Weights of a small GPT-style language model, trained from scratch on English Wikipedia: attention and MLP in parallel, 722M tokens.
Each number is 128 + 24 x the weight over its row's rms, rounded and kept within 0 to 255. Layers, rows and columns count from 0. Numbers have three digits each. The size before them is the row's rms in percent of the matrix's.

# layer 5 MLP up, 2560x640, rms 0.1, rows 1356-1373, columns 160-239
125:134146123103094150109129135130167139103161123139121103099128121111118094136126128149171119118129147107165144112125135129164089193114138091127096092138141139135136128137116131139127107110135167114137117101149119124154087100163127080125144154
103:112155116105144104137104166128131109127121099169125138154102121163132123087121137099138147131127104125161084116111107112134156115148156149118119148136118082085089125123143144177091124146117157132108134144088149144132109165177171115127121119
095:138168152075160137135119125091095082115122113089125112122155153125145107144120123121123114197135108122157149112131132101092128175146097104130142107076163100097111158097105145107106112160108123135128107129127132195093147133140106101149143121
077:142131102116134134094140145132094136163120118097121144174091156142163103135163137132122093131144114108173124132122151111099114154110142119149160097098140148098114151097117111126147137144116186138152138091105125152131151132156158131119108157
106:160107109125144095179133102108126137081124130095136096103133101123104080133119171139124112163121123140142121145112134128164097095143125110089105075131096142151104102119124112094129070101139126142129129118100128145140114139179129163112149145
102:133113119159143127138113131146123119114154128148119124113172095078139151091138160091122109070132096097131098114105142160094114137097141144144156099120120102168110105115121099175101129145144139160135118152122148107163118130160166114116117110
105:111139130108143125136083151104116054132106168112131092073121124090144114193146156116148116138129138101157086149154139154126101130127136124134143129106106119150140174140136121090159079129078166143113103100117128106123101131162098129121141124
101:136106077148130188154132148147095112152172133118112131130126163158101128135128142160132081163185168180127121100087078118096101099141084101140166091134162132117144111145151118145081109133065148109165083086118133170127125146102130077174148158
105:097126130139140117100105117085119142087147140136117139167120138111132104117124145152113135152123109122092108131136159116105146079115105110164120158152113157087167127163128167107126112102163106154144105101129132128125074139127106155145163132
102:091144128079116091113121130153147116097135162170155121101128079134130109148121142163129160164119143134144113095111157112134129127184117123131178140089110112112168099134062162123094095093137122142140128142108108187125159115126116126103129151
095:138093102137139176122121117163149121132134158146141126160145141131148170127167111114109089136135126141177151163138097131116147153130166122098161084138133129124081161107136094104144121116172138160115167149107140112098116167125127145135134165
103:142111106131185161162131110150123152150116128142108120137142102151158140139143152107148110144139152148135137122100124173094199144082143133116111116148134129120092175146140153159105153105139122141129106121140110144116084136095150167145142103
103:123145116117138101117112132111167140123130118106140124098153131167122108096108137112129176125172157104139115123104105132079109109121114107102117156063105132119154104113130110164094150156128146085101156130153112144124155129156114112177121125
100:175161061097111160141149146128120182110114123102136118075110116123125144163113109126120160110153155121148137087094145124106112094116146138101114120128128162152122093081120138158139114140110163138159131168153118118064112124123130104131172168
111:094136135175151146134110120109139093145144174146145113122138163125129172102099102149127150123086113157147151143110128100109122148114123159126088101105142138143129157109139120147163146140125145124112137144169102116110113139105112118147117105
103:142122121115119110131075142156135119129073115104143112140168151108091096133093132119119121118132160144133120141139122126083160112174091132130139153134140157082097105155153107137085170149127103135154139157106121087127104099113118108122158146
105:158065132103142099077137172160166125143116119133146136132166111092139118151109155107094117145124157106131117121153088183113111108178140144097145109133171135127134117133099060121146129088124161109113145120136134145138113079097119141081120146
106:114152106096141138104117129152147125114152126145166135112157156163153117108169127134151127161111102118104145102150105105110107166153116118145155133095098122109154119103129099141143131126158116139100186138137127132155167150105177129114128136
# layer 5 MLP down (transposed), 2560x640, rms 0.0906, rows 1356-1372, columns 160-239
129:137130158156134123116147117092154128125129110077141069141059120119123125131132131134163149138123162103143139119170116134094113188133132100162105099166124111111093160129154141124135132137117140154148136118144127170146122121134136076157132161
097:118118116136109146091131167122130121107138106118163124153144146126137107137107127124110167090125151157156139111103129125079121096127107130157131139155123113101094151111151096117146143131146117138089066168150159153122127093105104133116122171
089:084100119170114106116109098142155158140195153161156129159122148148119131127141131156125155148152164145141137141122166161117160130141147102140115110140144146104133090145120130134151113063137110122146062116139146125170101089147115134078127169
086:132170146192123104144131151122119188113120134123070098149110139139133103120178151169126143120126137095109118146182142157161154107139142144122123112108126172131122121123142136112113143134123099109166127118088099101126145105121154112117124204
101:123118120144107136098099171114125084137080136133111151125162128154145145151119122128154126127141101123126143127099097133082135139112155102126166128158116121168100135112113124095150155129119126116167111148106112120139117112124109085120155175
110:094132135174120086142161093107159112121121181169056141133126150093107127098185207117149133132144132096145114153151132178102123091130103088130112132112137146121103145121119162117159140152114150136111123138142153145127105127090138102136158170
103:167080120085115131130103163128088102186136161109133127111148150098155158098145157091137136137098103159158158082173167175134148107131129145101128161116147089164140187125107096128167100138126143112125141167132123136127128135166153159109150144
093:139108103152129174149112115197129158129120103139089147138102148107122118122161156117110165136121140125188126120136153160119107121110116111154137147131110118118128117146099125129129145147107121128134129092088108136150116123152128124097117122
099:124110103127107155144149110125194091148108140103107114123151118130133176128130116141111164148122120153129101136086108104131107130099122150175110145142112112121158156148114101099122116164105175150147125135143142154149107144130119163125067161
096:132152122137112126144123101110131079158164147138136153143136150096119147151126143142149162157137142160134140119164107152117150091160111129120100128144122128146125104096123102142164141105132065139151116114163092140138135100128115151168116024
093:096141152131147125133138107127113127125126131136128144132106110153133141141139113136142146133115138140142131130119129107132128090129132128125112137130125121132158149129120138150150144140125127111130135131136135162109129155123121122118119000
099:103110125101132138127110141111067125104144116117135137126167196098117129094120134097139192140124125115100108128166086076120125112123120054117177136130166126129128124132135121103152134095122137126131139110135129182146105131165139119128141132
090:168159153149137140097109130108150167116103126122093138177092127103153149130174103147102113098135146130134107093128097162177124163155120124104144145144116106122118137134129081138119115091126073123105092133118144142123144145117110124107140197
103:115114142134091187127135107175163126146127143111139127142126095140094120121154146130150102131138114136127125115139153131110159122164132116134104121152171102138192104074175141118115126114115091135158110074089109123146118139104121085162134148
108:144122123125163170149138125123151131152114141106113142131106186100177167094134114174110129111138146154129161116112120122117135134130086102159141171129113131153131144121130111139149124132131148141187114123100130098167137124144153152139130134
098:126128117133143104174167144148130103151173136156151112129095162090142135136120174113136161149088125116161138111085123166085109153159135152132134140128130133162106118118114131147117155101117098106102111091124157140145122116137143130129159175
107:124153125119193111108114097116173135106135144160141096094134154116094171146138137140150120138116119106108125086152140134137111157198134144069130096125058147103144132173105149135167105132097113132114134152142132148082085137165139096073152206